Part of a small language model's weights.
Size: width 160, MLP 640 ReLU, 4.95M parameters.
Architecture: LayerNorm before each block, tied embeddings, ALiBi.
Each number is 50 + 12 x the weight over its row's rms, rounded and kept within 0 to 99. Layers, rows and columns count from 0. The size before them is the row's rms in percent of the matrix's.

# up: layer 3 MLP up, 640x160, rms 0.126, rows 561-580, columns 0-79
# down: layer 3 MLP down (transposed), 640x160, rms 0.0442, rows 561-580, columns 0-79
up561 092:37 47 58 28 56 56 49 44 55 54 55 55 66 60 38 30 46 40 59 53 32 63 32 44 54 45 49 65 42 49 42 62 56 35 40 41 18 37 42 49 53 47 38 75 51 51 69 43 40 59 64 51 32 71 47 46 58 66 73 42 55 40 69 37 63 58 63 47 50 69 37 31 77 54 48 46 42 59 47 22
down561 091:53 57 58 66 47 74 39 24 42 55 59 54 60 62 34 43 38 78 48 61 46 62 47 64 45 52 63 51 42 58 43 58 52 60 51 56 54 51 58 34 38 47 53 60 71 57 56 33 55 31 40 76 23 59 60 46 42 52 51 77 59 58 30 69 66 64 52 51 48 51 42 22 58 40 21 38 42 50 58 60
up562 092:62 36 82 60 68 32 47 29 58 62 52 31 53 37 62 66 52 45 44 33 68 50 41 51 40 74 71 71 71 29 59 51 63 39 61 40 43 62 40 57 39 35 48 61 47 43 61 40 26 44 48 52 45 49 27 49 42 54 61 46 47 40 65 40 61 30 35 48 36 50 52 51 66 51 47 45 42 46 63 53
down562 085:35 55 44 35 25 79 49 43 47 60 57 66 41 47 48 62 64 52 35 65 34 35 46 32 49 72 66 52 47 49 30 35 30 40 51 31 47 25 72 41 55 77 37 60 63 65 62 45 57 46 71 39 35 56 67 55 61 56 55 48 53 64 38 71 47 72 73 55 42 48 60 47 62 61 47 53 20 68 54 43
up563 104:56 67 46 58 49 67 38 38 46 36 36 33 60 52 53 48 51 55 53 44 32 46 54 39 61 50 58 53 67 37 47 58 58 51 39 64 35 56 60 58 72 55 42 57 63 54 41 59 47 50 57 49 47 71 28 48 40 43 58 17 47 42 40 60 46 65 51 32 46 58 52 49 49 67 55 37 61 55 73 52
down563 096:59 51 24 33 40 46 76 65 57 36 77 38 34 53 57 32 58 62 51 55 55 41 45 72 58 39 44 54 58 51 36 26 48 45 33 46 39 56 44 56 33 52 51 65 17 39 45 60 42 43 31 40 46 45 56 59 54 40 40 76 54 53 59 35 37 47 45 73 67 70 59 34 49 44 65 64 46 50 66 67
up564 097:52 28 54 35 53 40 53 49 50 63 57 51 41 76 49 66 28 59 39 41 31 40 49 51 47 34 58 35 51 43 51 43 58 45 53 65 43 52 48 34 49 56 54 62 36 21 66 57 53 33 64 58 61 35 68 53 64 37 37 38 63 48 57 61 63 39 42 32 46 41 46 56 62 42 72 41 44 48 45 68
down564 100:60 62 68 45 45 37 39 43 59 65 42 64 47 57 40 56 67 32 48 59 64 56 62 51 34 69 51 27 55 50 74 42 50 45 39 56 48 28 27 49 40 32 45 58 58 52 23 64 53 57 53 34 48 41 53 53 48 48 46 55 55 64 64 60 42 37 39 50 41 61 21 43 42 59 15 42 52 45 45 54
up565 103:36 54 43 54 49 74 57 73 40 39 56 62 37 46 59 37 52 54 49 32 41 64 66 58 43 48 54 42 39 41 41 17 32 34 53 31 45 43 37 63 38 56 74 58 64 47 25 34 40 67 46 49 53 38 65 59 54 45 55 28 38 53 60 72 63 56 56 49 48 34 42 37 42 64 24 67 41 63 54 41
down565 099:70 49 44 52 45 38 44 67 66 45 41 65 76 61 42 42 36 43 44 55 45 66 29 47 46 53 60 46 31 55 63 55 39 50 56 59 52 68 60 34 45 33 51 50 46 44 50 49 55 50 53 58 52 45 28 52 64 54 52 60 24 57 60 69 65 41 44 52 27 50 35 32 38 52 53 51 40 54 47 70
up566 098:43 53 12 45 53 67 60 66 30 41 47 40 46 61 57 37 27 60 45 48 60 51 46 56 40 44 55 25 19 64 35 34 45 48 43 63 55 52 56 63 62 56 44 52 35 47 33 57 42 82 34 50 68 63 53 41 54 26 45 34 31 52 78 67 41 32 81 36 42 45 58 52 43 33 41 44 46 47 52 52
down566 102:74 53 33 46 57 29 47 32 49 28 66 54 43 58 37 51 58 56 57 21 57 43 50 45 40 46 51 83 78 53 47 34 60 45 48 41 53 43 63 69 39 40 59 55 72 43 43 41 55 57 67 65 46 62 50 53 50 65 41 53 75 65 54 39 45 45 37 61 59 60 64 51 60 52 48 50 48 59 69 59
up567 097:56 46 29 42 31 64 36 56 41 44 45 54 60 52 51 55 47 29 55 62 38 48 72 49 38 36 80 46 52 47 56 32 62 40 64 29 59 24 42 57 68 65 42 53 49 39 36 47 61 40 51 40 42 48 52 68 39 53 36 59 39 27 54 65 44 42 52 61 20 45 28 59 34 41 28 53 59 61 48 55
down567 095:43 69 55 58 72 61 33 56 32 42 56 44 77 54 52 50 40 74 45 57 53 25 47 56 64 56 42 47 29 53 58 50 46 53 45 34 52 66 58 48 31 64 45 60 47 45 57 48 45 74 37 56 43 48 54 68 46 57 48 47 68 45 51 42 56 46 51 21 63 25 34 51 36 59 68 54 59 39 61 39
up568 088:68 53 69 42 66 44 35 40 52 46 64 48 39 54 45 58 65 49 67 30 40 42 44 37 39 47 58 51 46 48 50 40 62 37 45 47 50 58 49 68 46 53 62 75 56 41 56 62 48 59 68 26 50 49 65 24 57 39 46 33 59 55 53 68 44 60 33 50 72 49 63 35 24 39 73 42 35 28 51 36
down568 094:42 47 41 48 66 46 49 43 51 45 57 33 39 65 66 47 41 49 46 55 56 48 60 44 69 50 42 54 64 38 41 55 49 45 54 64 56 58 43 40 35 53 40 75 57 52 30 56 57 42 34 52 60 37 62 67 50 40 24 63 71 37 58 71 47 55 63 25 56 48 41 62 38 29 51 45 47 33 37 69
up569 101:42 44 38 67 56 71 45 62 65 79 50 62 42 44 43 47 57 54 41 79 48 63 43 49 54 49 47 54 60 41 45 45 49 60 71 53 76 57 36 49 60 53 29 57 49 56 80 51 48 30 58 46 50 56 48 45 61 48 62 58 45 56 62 26 60 31 51 40 50 47 45 75 42 52 50 69 55 39 72 59
down569 101:61 54 56 19 67 55 52 64 67 58 39 50 64 80 42 53 52 61 24 61 56 49 54 58 38 36 35 30 59 39 68 45 66 60 63 59 62 45 37 57 53 42 58 63 46 61 57 60 56 49 53 34 76 39 55 49 55 65 51 35 42 58 50 43 56 43 64 69 50 49 49 41 57 22 37 36 46 32 54 49
up570 114:49 44 53 65 56 44 40 75 45 40 55 60 50 29 51 48 38 46 42 55 54 41 51 65 71 36 50 44 51 39 52 46 40 62 69 53 53 33 60 46 52 65 49 56 44 60 49 47 55 20 37 38 64 48 59 37 48 32 60 43 40 37 57 63 42 70 55 67 66 66 43 52 35 58 44 86 51 29 41 68
down570 113:47 50 58 33 50 60 23 53 47 41 61 38 68 51 49 52 55 55 49 43 56 60 11 50 48 54 62 32 55 41 30 38 38 46 45 65 54 47 45 67 53 67 52 42 77 52 61 46 75 40 50 51 62 61 41 40 65 44 60 35 37 24 23 47 26 86 48 42 51 65 38 38 52 47 47 80 53 49 49 63
up571 103:56 46 47 46 64 36 37 69 56 34 62 71 38 45 32 63 51 58 58 55 36 42 64 49 61 74 62 50 57 65 52 52 60 64 31 40 67 51 44 40 50 51 63 51 32 79 61 50 58 69 54 42 35 55 59 38 38 62 65 30 52 50 28 42 36 37 38 37 24 44 71 23 30 36 46 41 35 47 68 64
down571 098:85 38 53 52 56 59 53 55 41 25 54 52 40 52 52 58 40 24 48 60 44 42 45 60 51 71 61 49 67 60 47 54 48 62 42 38 44 39 57 43 58 44 49 29 68 59 61 49 38 48 31 33 47 34 59 61 36 73 50 70 56 47 46 66 56 49 45 63 51 35 72 50 47 56 45 62 48 22 34 64
up572 106:36 61 50 42 49 35 48 31 47 63 66 32 45 54 23 41 46 56 50 20 42 48 33 47 53 69 76 73 62 61 29 35 58 29 43 46 41 66 50 59 37 36 43 55 71 74 46 36 23 51 70 63 52 61 52 44 55 57 24 56 46 44 65 64 60 44 36 67 67 41 56 43 47 48 55 59 49 53 36 40
down572 104:43 56 26 54 40 61 59 70 51 53 59 50 39 50 29 48 60 29 62 27 48 48 53 47 43 44 55 56 63 67 59 52 30 73 62 53 71 71 60 50 55 55 60 42 60 52 51 75 64 34 59 45 54 52 53 50 55 58 42 32 70 42 62 80 41 26 39 67 42 56 58 53 43 57 51 58 39 38 38 47
up573 105:49 56 50 63 45 48 44 50 58 42 36 35 65 16 42 42 60 50 56 35 41 65 65 55 36 24 53 59 63 62 50 20 67 73 70 79 51 53 50 52 55 48 42 38 41 44 46 61 62 67 57 57 71 63 60 57 38 50 44 54 55 42 40 47 70 70 54 41 33 54 56 41 40 34 58 51 46 55 63 54
down573 109:23 69 39 49 57 50 39 45 41 44 35 54 27 52 46 50 44 36 41 54 39 37 64 56 39 51 42 44 48 42 35 55 53 58 37 55 31 37 44 41 56 53 51 52 32 50 62 42 60 31 68 65 57 53 47 47 40 55 47 65 56 54 71 53 52 42 69 50 60 59 22 58 60 37 30 56 39 58 42 64
up574 097:43 27 58 50 60 51 47 77 34 69 41 28 66 36 52 46 58 44 45 50 43 55 56 60 64 34 62 54 43 44 62 48 36 27 51 38 55 42 45 48 41 60 46 60 53 40 47 43 38 55 50 49 65 44 57 62 65 50 61 36 64 65 61 15 56 57 47 34 35 25 70 33 63 18 52 55 51 36 33 50
down574 088:40 19 66 30 44 40 76 37 42 57 48 39 64 39 58 37 58 64 62 66 57 53 53 64 34 43 40 43 50 53 59 59 45 51 62 38 66 56 47 66 38 57 51 30 48 60 71 41 37 62 61 40 46 58 56 45 40 69 55 44 46 55 32 54 51 57 52 38 49 54 54 65 64 39 53 46 49 61 19 35
up575 100:44 58 58 53 51 34 47 58 48 58 33 28 70 71 45 35 60 51 45 59 37 54 36 39 50 66 39 40 48 35 43 70 43 46 43 51 60 60 52 76 40 45 51 48 51 22 75 44 43 66 50 48 72 27 47 48 60 39 26 59 70 47 64 41 47 61 67 75 44 31 45 66 38 59 70 35 47 64 57 57
down575 104:39 70 30 25 46 60 67 40 53 43 37 34 61 39 59 36 57 43 57 56 61 32 24 56 25 49 23 23 50 67 43 44 28 46 43 48 59 57 41 51 51 50 64 53 47 47 34 56 38 47 49 55 29 48 48 40 50 62 63 51 51 57 52 41 32 42 51 46 34 40 57 48 73 51 66 35 30 53 58 47
up576 109:46 49 60 44 61 23 57 63 70 36 64 48 22 69 43 46 44 51 74 64 46 52 64 62 47 35 46 37 52 48 54 52 49 50 57 52 44 71 37 41 58 48 69 54 42 42 56 49 58 39 46 50 52 63 75 46 38 29 39 38 33 20 61 52 46 66 23 40 59 75 33 52 34 49 44 74 43 40 23 56
down576 107:48 72 63 56 54 48 38 59 54 52 61 55 37 35 52 61 50 46 57 68 48 62 66 57 72 46 69 49 41 47 60 42 46 45 35 71 66 37 43 43 45 45 72 41 39 63 29 66 64 58 60 40 43 33 44 58 58 40 48 36 49 23 46 55 51 47 54 49 50 49 42 56 55 45 50 52 61 62 69 45
up577 104:55 46 48 42 49 47 42 56 62 67 60 25 65 46 62 30 39 37 52 54 45 72 31 57 56 44 64 40 42 66 71 53 61 49 66 53 54 39 40 55 70 42 29 45 34 53 48 47 60 61 41 43 35 26 44 25 45 70 73 51 38 47 49 42 38 48 51 45 46 78 28 27 56 53 65 28 58 55 61 64
down577 104:56 58 43 54 58 50 75 41 40 54 30 60 54 65 44 48 37 46 54 46 50 60 65 27 55 42 44 70 72 42 69 45 57 52 43 42 61 45 45 33 39 56 77 34 61 66 53 44 49 55 48 71 47 46 49 54 44 68 48 47 77 45 60 60 44 38 45 66 63 41 53 59 48 55 49 52 32 48 44 33
up578 106:58 40 41 65 48 59 46 47 46 43 34 44 61 48 58 58 77 38 43 36 54 59 55 51 46 65 62 35 52 28 44 31 48 42 52 30 79 40 37 74 52 36 55 54 58 37 34 63 37 55 52 41 55 49 53 54 41 43 56 44 66 67 47 69 44 55 51 45 47 32 44 53 56 44 49 68 61 44 65 50
down578 110:61 48 59 68 33 55 62 48 48 34 42 40 33 34 50 55 45 48 43 31 51 57 33 55 34 53 54 49 55 59 46 62 53 66 83 58 50 41 58 35 59 52 51 61 50 63 61 48 44 46 38 68 39 65 46 63 48 41 47 70 28 66 58 62 33 43 46 35 43 50 69 45 54 36 64 48 38 54 46 62
up579 110:50 63 33 47 32 36 45 54 59 42 40 68 51 41 44 47 47 46 56 53 43 61 34 59 42 34 67 17 59 38 43 25 38 52 44 66 47 45 42 59 52 61 37 55 48 61 53 60 46 60 51 35 47 44 53 23 58 60 54 77 56 64 31 44 61 50 61 44 55 42 77 25 57 42 34 36 33 49 42 69
down579 109:36 70 50 52 44 60 54 59 47 58 46 41 35 41 65 50 48 53 66 65 61 75 32 63 30 57 57 43 61 56 31 60 45 41 54 39 56 32 43 49 55 37 48 49 55 60 71 53 46 61 43 45 56 60 51 51 53 58 53 43 55 51 54 56 57 55 50 56 35 45 45 60 65 58 59 28 37 52 43 49
up580 111:41 39 49 55 53 44 48 56 57 30 61 61 51 49 48 22 43 55 55 50 71 33 45 52 47 76 40 70 48 55 48 61 65 66 55 42 50 45 58 49 53 21 70 56 46 39 49 56 63 41 46 33 58 57 60 55 70 26 59 71 58 41 41 47 68 42 49 53 53 29 50 52 46 29 48 48 55 40 42 60
down580 122:61 42 25 51 74 43 50 47 38 55 40 64 55 42 31 66 85 53 36 35 57 39 19 42 52 41 57 50 59 32 63 44 54 53 20 52 65 45 48 47 52 52 54 48 45 40 46 36 34 36 55 55 63 43 72 40 62 66 51 50 58 50 35 68 54 57 45 49 54 42 58 55 63 55 47 51 64 54 37 57